{"init_std_qkv": 0.078, "warmup_steps": 200, "final_lr_fraction": 0.0, "seq_len": 512, "doc_mask": true}
Each number is 50 + 12 x the weight over its row's rms, rounded and kept within 0 to 99. Layers, rows and columns count from 0. The size before them is the row's rms in percent of the matrix's.

# up: layer 2 MLP up, 192x64, rms 0.208, rows 154-170, columns 0-63
# down: layer 2 MLP down (transposed), 192x64, rms 0.213, rows 154-169, columns 0-63
# gate: layer 2 MLP gate, 192x64, rms 0.215, rows 155-170, columns 0-63
up154 102:60 51 63 75 66 56 46 58 29 29 53 38 60 54 39 51 49 55 46 61 36 59 64 28 52 44 44 67 55 45 63 62 71 43 48 53 57 38 60 54 53 66 48 35 70 51 62 32 40 67 54 65 45 45 40 63 24 63 55 28 53 39 61 52
down154 106:51 43 45 45 56 54 36 46 29 66 65 58 63 41 48 52 34 48 49 42 59 42 37 54 57 62 56 53 57 56 37 55 39 30 44 49 40 62 25 42 51 40 36 55 74 42 57 57 76 58 73 24 47 43 55 60 65 55 27 49 37 42 28 32
gate155 111:36 50 46 15 82 41 70 51 53 34 60 80 68 53 32 66 41 52 51 58 56 65 52 57 54 64 40 37 49 53 59 59 51 46 44 40 55 59 41 65 32 47 44 49 62 41 41 63 39 50 55 40 58 50 60 69 36 46 66 45 57 40 62 47
up155 114:25 50 41 26 76 39 46 45 67 32 52 60 42 59 47 62 54 61 31 36 44 46 70 49 71 45 36 51 45 47 57 51 46 31 47 53 46 59 48 52 39 53 53 47 45 61 74 60 49 54 50 45 48 31 60 51 50 32 69 31 66 21 44 47
down155 118:60 40 26 53 67 27 29 53 50 39 51 48 51 48 51 49 23 56 31 44 38 53 41 61 52 55 42 68 33 60 64 53 50 50 56 46 42 39 33 31 61 47 53 67 69 42 44 76 53 32 47 64 48 53 35 69 67 34 54 46 37 59 50 42
gate156 112:49 48 62 27 44 54 63 59 41 56 76 39 53 44 47 69 43 66 46 46 45 44 47 47 38 50 58 50 65 54 52 52 54 50 50 66 40 61 52 67 47 34 73 38 61 43 34 65 52 51 41 37 51 50 28 54 31 67 27 68 54 34 28 76
up156 096:44 53 53 44 45 68 55 30 48 62 49 43 46 40 69 53 50 41 51 56 59 48 54 42 64 49 62 39 79 59 50 52 34 52 44 64 39 56 76 60 40 52 68 49 68 41 45 63 77 47 55 28 51 47 41 53 60 71 38 65 78 32 35 57
down156 104:45 67 38 63 67 68 26 53 51 64 45 60 35 44 57 53 35 57 67 42 62 38 27 46 36 64 51 59 55 53 51 51 71 33 54 38 59 33 26 51 54 52 48 46 48 46 49 48 46 59 33 47 39 38 61 69 66 23 42 30 50 64 46 55
gate157 094:40 51 43 30 52 57 37 59 58 47 59 24 69 61 57 39 49 53 59 25 73 45 60 58 46 60 49 43 38 37 71 34 51 56 52 41 57 62 53 74 40 37 48 38 62 51 53 54 73 60 22 48 41 44 37 63 33 47 66 45 51 57 44 66
up157 101:59 57 48 74 45 38 61 43 44 59 53 69 47 49 44 74 38 53 55 69 45 57 33 59 51 44 41 49 60 53 31 64 52 40 51 75 51 41 55 36 72 59 63 59 46 59 53 44 45 50 84 49 42 64 49 29 52 72 45 74 39 46 56 40
down157 101:30 56 68 51 45 41 63 59 73 59 48 25 54 49 40 51 58 37 49 35 44 46 58 56 58 54 45 36 57 38 41 64 43 43 49 50 59 51 54 59 52 38 56 27 64 63 65 32 77 51 57 37 38 54 56 43 26 67 25 65 54 59 47 71
gate158 117:57 67 55 59 73 44 62 61 33 33 56 40 69 61 40 51 39 48 57 62 54 51 52 20 45 51 39 58 56 55 47 46 52 36 56 31 39 58 42 64 20 51 63 48 46 44 69 45 49 43 46 60 40 56 69 34 49 74 67 68 45 37 34 47
up158 105:40 52 63 63 58 53 38 37 33 42 58 38 64 70 51 45 47 47 68 57 49 37 42 40 40 62 50 54 61 44 38 44 53 48 47 51 38 20 53 62 68 55 59 47 33 42 59 56 72 52 46 49 37 51 32 53 48 63 51 80 41 58 26 80
down158 109:60 37 39 50 64 69 41 26 45 43 42 66 59 52 48 59 46 59 57 55 60 49 38 35 31 53 63 49 59 47 40 45 41 59 62 56 21 27 43 66 21 59 43 56 35 36 49 48 60 32 48 57 48 28 42 50 50 52 36 70 49 58 33 65
gate159 118:38 47 56 45 59 55 62 49 44 40 55 59 58 62 58 40 44 64 64 68 30 50 65 43 50 47 50 61 50 38 64 48 44 25 60 59 61 48 36 69 41 63 55 67 17 29 56 48 57 46 48 39 41 67 61 63 43 49 76 73 32 64 50 55
up159 112:50 57 62 55 41 55 67 62 57 40 50 34 58 74 56 53 40 38 43 85 33 65 44 35 58 53 29 76 51 34 61 46 50 45 54 45 49 64 69 52 62 62 46 62 35 35 35 54 48 58 47 48 54 34 59 60 37 42 65 57 47 60 62 71
down159 116:74 54 46 46 49 75 33 65 41 14 37 61 53 58 51 41 28 49 60 45 45 31 57 42 51 36 53 43 52 45 34 56 49 66 57 57 51 46 42 58 46 59 35 70 36 36 22 59 48 41 43 43 41 45 43 64 38 56 53 73 52 38 52 60
gate160 095:64 73 41 38 28 62 62 50 54 54 42 51 57 53 50 57 55 61 50 53 70 35 31 51 53 34 33 66 63 55 53 46 48 43 67 38 59 48 62 68 47 57 30 56 62 58 55 77 61 38 68 54 43 54 55 62 42 50 42 68 19 64 63 61
up160 096:77 68 48 56 38 64 43 66 61 53 42 38 64 60 50 67 60 48 39 44 64 36 36 54 49 38 37 77 70 53 42 48 57 54 71 47 53 52 53 52 41 67 54 69 57 53 53 81 63 40 54 45 33 42 55 61 41 71 47 64 33 53 42 57
down160 098:61 45 47 45 40 41 21 60 34 51 59 69 50 42 45 72 48 32 40 48 69 65 53 45 64 52 35 60 47 60 42 50 59 54 48 61 42 41 39 60 38 56 56 55 31 43 35 71 74 35 61 36 49 46 39 42 37 67 60 50 49 47 29 25
gate161 097:32 48 35 64 57 04 53 52 61 53 68 76 53 51 41 36 46 47 64 46 64 59 51 48 50 75 45 76 57 52 46 46 54 29 55 42 45 48 49 52 53 49 34 52 56 43 56 52 56 51 45 33 56 52 74 45 41 62 73 39 44 55 51 44
up161 100:51 47 70 59 32 80 55 81 64 47 48 72 58 51 78 45 61 72 53 53 38 55 51 38 40 37 50 46 58 51 75 59 61 48 63 64 59 61 60 63 58 45 51 48 42 35 31 64 56 56 42 46 48 36 51 62 44 48 50 46 33 58 59 60
down161 098:54 42 61 37 60 43 69 59 45 30 55 44 55 37 25 62 65 57 55 71 44 36 75 49 45 41 44 53 40 22 43 58 48 53 20 55 53 54 63 63 53 58 52 58 64 71 40 32 27 60 63 33 40 55 50 50 50 45 55 49 55 53 68 45
gate162 106:24 65 42 60 58 65 57 56 65 46 44 77 46 38 54 25 37 62 52 43 49 34 44 45 80 49 60 44 45 50 31 42 54 49 37 40 56 53 60 67 39 30 63 34 54 47 60 53 48 59 54 28 66 52 40 29 56 47 46 54 61 69 50 42
up162 098:20 56 48 59 59 49 59 49 54 45 55 73 47 48 55 35 35 65 57 36 49 37 52 44 70 49 61 37 40 54 41 43 49 68 33 39 64 59 65 55 57 30 47 37 55 56 61 48 58 61 51 32 67 71 39 27 61 39 52 47 61 78 58 36
down162 099:70 45 53 52 44 55 60 53 38 50 44 51 46 39 37 49 71 42 52 58 52 68 41 60 33 38 42 54 52 52 46 68 58 62 69 73 43 46 44 43 58 82 37 70 46 51 49 45 48 38 35 85 45 20 48 66 60 53 53 58 41 40 41 48
gate163 097:60 68 48 51 20 50 61 49 39 51 14 44 62 48 51 45 43 52 52 51 65 48 46 35 48 56 47 38 74 47 55 50 69 24 56 49 33 52 68 54 44 54 52 53 39 66 66 26 58 53 65 62 47 34 30 35 48 50 64 47 37 51 40 45
up163 110:51 35 39 53 64 32 49 56 81 44 70 65 49 54 53 50 55 60 43 37 43 51 60 57 61 41 36 54 42 62 60 58 23 75 35 50 66 42 18 35 53 57 49 66 49 49 46 68 57 49 44 55 42 46 64 62 38 45 52 32 52 34 65 43
down163 099:46 64 57 56 23 46 61 53 28 47 21 45 56 54 57 42 39 48 33 59 55 54 56 47 42 48 58 61 57 68 38 49 57 30 55 58 39 63 55 56 44 21 39 57 49 69 73 29 33 56 57 39 38 50 50 32 47 58 59 65 51 53 32 35
gate164 111:33 47 61 58 71 58 50 35 40 62 64 47 67 50 56 52 37 30 49 52 68 53 62 26 52 58 57 49 55 42 38 42 46 39 52 34 51 65 36 36 51 58 69 50 39 66 51 22 65 44 63 57 23 54 46 57 35 66 53 62 47 50 58 26
up164 109:47 51 33 31 32 27 48 43 55 33 44 57 30 43 46 38 60 53 52 50 32 40 33 53 42 35 36 38 54 51 47 56 44 48 59 55 22 18 56 57 55 69 55 40 49 28 64 65 55 37 63 60 49 55 58 48 62 46 38 46 42 64 29 55
down164 100:48 68 48 30 61 44 34 48 19 52 48 40 58 45 49 33 44 42 45 59 43 55 58 50 33 47 38 30 63 49 56 44 47 31 65 53 41 46 39 44 42 73 58 37 44 61 52 43 37 33 55 40 53 42 63 43 21 65 46 41 24 72 59 46
gate165 100:39 59 44 51 53 52 72 67 21 40 76 44 48 66 43 56 50 59 49 54 36 58 64 43 64 62 42 33 58 67 52 47 41 25 59 30 34 62 53 59 51 46 44 63 42 56 41 55 52 56 50 70 62 42 72 34 33 56 68 30 54 58 49 51
up165 098:45 44 45 33 41 81 67 57 52 57 61 54 52 62 48 60 44 74 53 50 42 50 47 57 60 25 28 63 52 53 60 47 44 50 37 38 31 38 50 63 57 24 39 57 50 39 44 48 60 28 34 53 66 38 67 52 41 71 38 42 43 55 37 64
down165 110:43 42 51 23 40 63 76 46 44 40 61 49 49 44 49 44 38 53 41 32 60 52 61 62 45 49 75 48 57 29 72 52 59 62 53 57 48 43 41 35 45 42 81 66 57 49 37 75 37 65 56 61 64 44 55 54 63 53 44 45 43 54 26 52
gate166 106:79 36 46 40 49 47 56 58 62 32 67 64 61 56 52 69 49 30 48 43 49 39 37 35 51 61 49 34 40 68 43 51 81 54 59 59 52 62 58 74 41 36 47 37 60 48 55 39 29 28 46 47 53 48 39 50 51 61 56 36 36 39 66 53
up166 102:39 39 58 30 64 56 44 38 61 50 34 63 46 44 49 41 54 55 59 63 51 46 62 50 58 42 49 56 35 65 49 41 50 55 74 55 49 66 55 68 49 53 52 54 73 34 51 63 54 69 43 57 58 22 55 55 21 40 68 49 37 76 29 36
down166 105:48 63 46 39 48 66 39 66 33 48 44 45 47 42 66 70 60 48 51 50 36 56 62 62 40 69 50 43 56 83 61 60 40 49 56 45 60 52 55 52 35 41 48 36 41 57 34 58 70 39 67 38 69 49 77 43 31 26 42 59 53 53 51 68
gate167 097:33 48 42 20 56 49 37 62 58 38 51 65 29 38 56 49 53 70 70 60 39 43 44 40 45 42 50 55 52 57 44 51 30 49 62 46 34 61 56 64 64 49 31 35 57 52 46 52 41 48 47 63 50 29 33 32 33 27 50 59 37 69 49 30
up167 099:66 53 44 61 46 52 69 27 35 64 50 35 57 67 54 34 48 34 44 35 76 50 38 66 57 46 45 51 49 30 56 61 64 31 35 54 68 33 50 57 34 55 51 38 49 44 61 53 65 56 56 54 47 57 58 51 69 56 75 39 76 45 49 61
down167 097:52 60 42 44 74 55 60 44 48 36 43 59 44 73 46 24 45 58 63 40 55 44 51 33 58 61 55 50 51 43 64 53 47 40 40 40 52 55 54 49 70 30 56 08 59 46 75 49 34 43 77 41 50 53 57 43 42 56 43 56 65 56 63 55
gate168 107:50 48 38 21 55 44 43 58 44 52 44 54 51 56 62 45 48 53 51 55 71 39 62 43 52 19 47 74 51 35 79 60 63 52 24 54 64 45 42 57 54 56 43 68 44 53 52 38 60 42 52 73 40 56 46 25 52 35 61 55 48 54 37 71
up168 102:42 56 68 68 40 74 40 42 54 45 46 36 32 65 47 23 58 40 43 34 38 44 45 38 64 62 42 57 48 66 31 52 42 50 52 36 47 66 64 36 58 61 58 23 45 51 33 49 27 61 61 31 53 34 64 50 44 51 38 54 64 55 42 50
down168 097:55 49 44 22 61 51 56 55 48 49 46 46 51 63 54 46 64 49 48 71 62 54 65 60 48 43 49 78 68 32 82 45 55 56 30 50 52 40 46 54 54 50 51 48 49 72 43 33 59 53 36 33 35 60 42 35 30 57 82 53 47 55 52 64
gate169 095:57 62 51 56 58 62 46 31 47 45 60 66 83 41 61 46 70 42 60 36 52 76 60 55 39 39 35 60 46 56 75 51 54 43 31 52 59 67 52 47 45 40 44 62 44 47 57 55 60 51 53 52 50 50 62 77 26 68 64 54 39 42 48 35
up169 082:23 51 45 50 57 38 43 79 46 69 49 44 50 47 50 44 52 45 39 49 53 09 36 40 65 52 62 53 48 39 41 44 45 39 45 51 32 56 52 28 33 56 69 46 38 50 60 61 53 45 60 36 45 50 67 38 59 55 57 55 55 34 53 21
down169 083:44 56 32 52 53 39 36 70 48 47 70 41 50 54 63 45 41 57 50 54 47 38 42 29 80 55 57 50 52 43 59 67 45 67 47 61 36 67 59 21 76 48 42 60 60 45 51 43 51 47 49 38 27 75 53 60 39 42 71 62 54 50 51 37
gate170 091:45 49 75 57 58 64 39 73 63 43 58 41 24 46 62 54 59 27 55 55 59 56 45 52 60 40 43 58 43 37 48 70 33 32 58 34 47 57 42 47 47 42 55 50 09 46 61 48 37 35 46 48 57 60 36 35 61 52 53 69 54 56 43 47
up170 090:67 47 60 50 44 65 36 58 44 54 54 58 44 44 53 33 44 55 74 39 33 52 40 42 46 76 62 55 42 70 25 45 51 42 28 19 46 66 34 49 55 38 55 58 66 57 60 43 45 50 34 46 51 48 48 39 35 53 42 60 61 29 29 48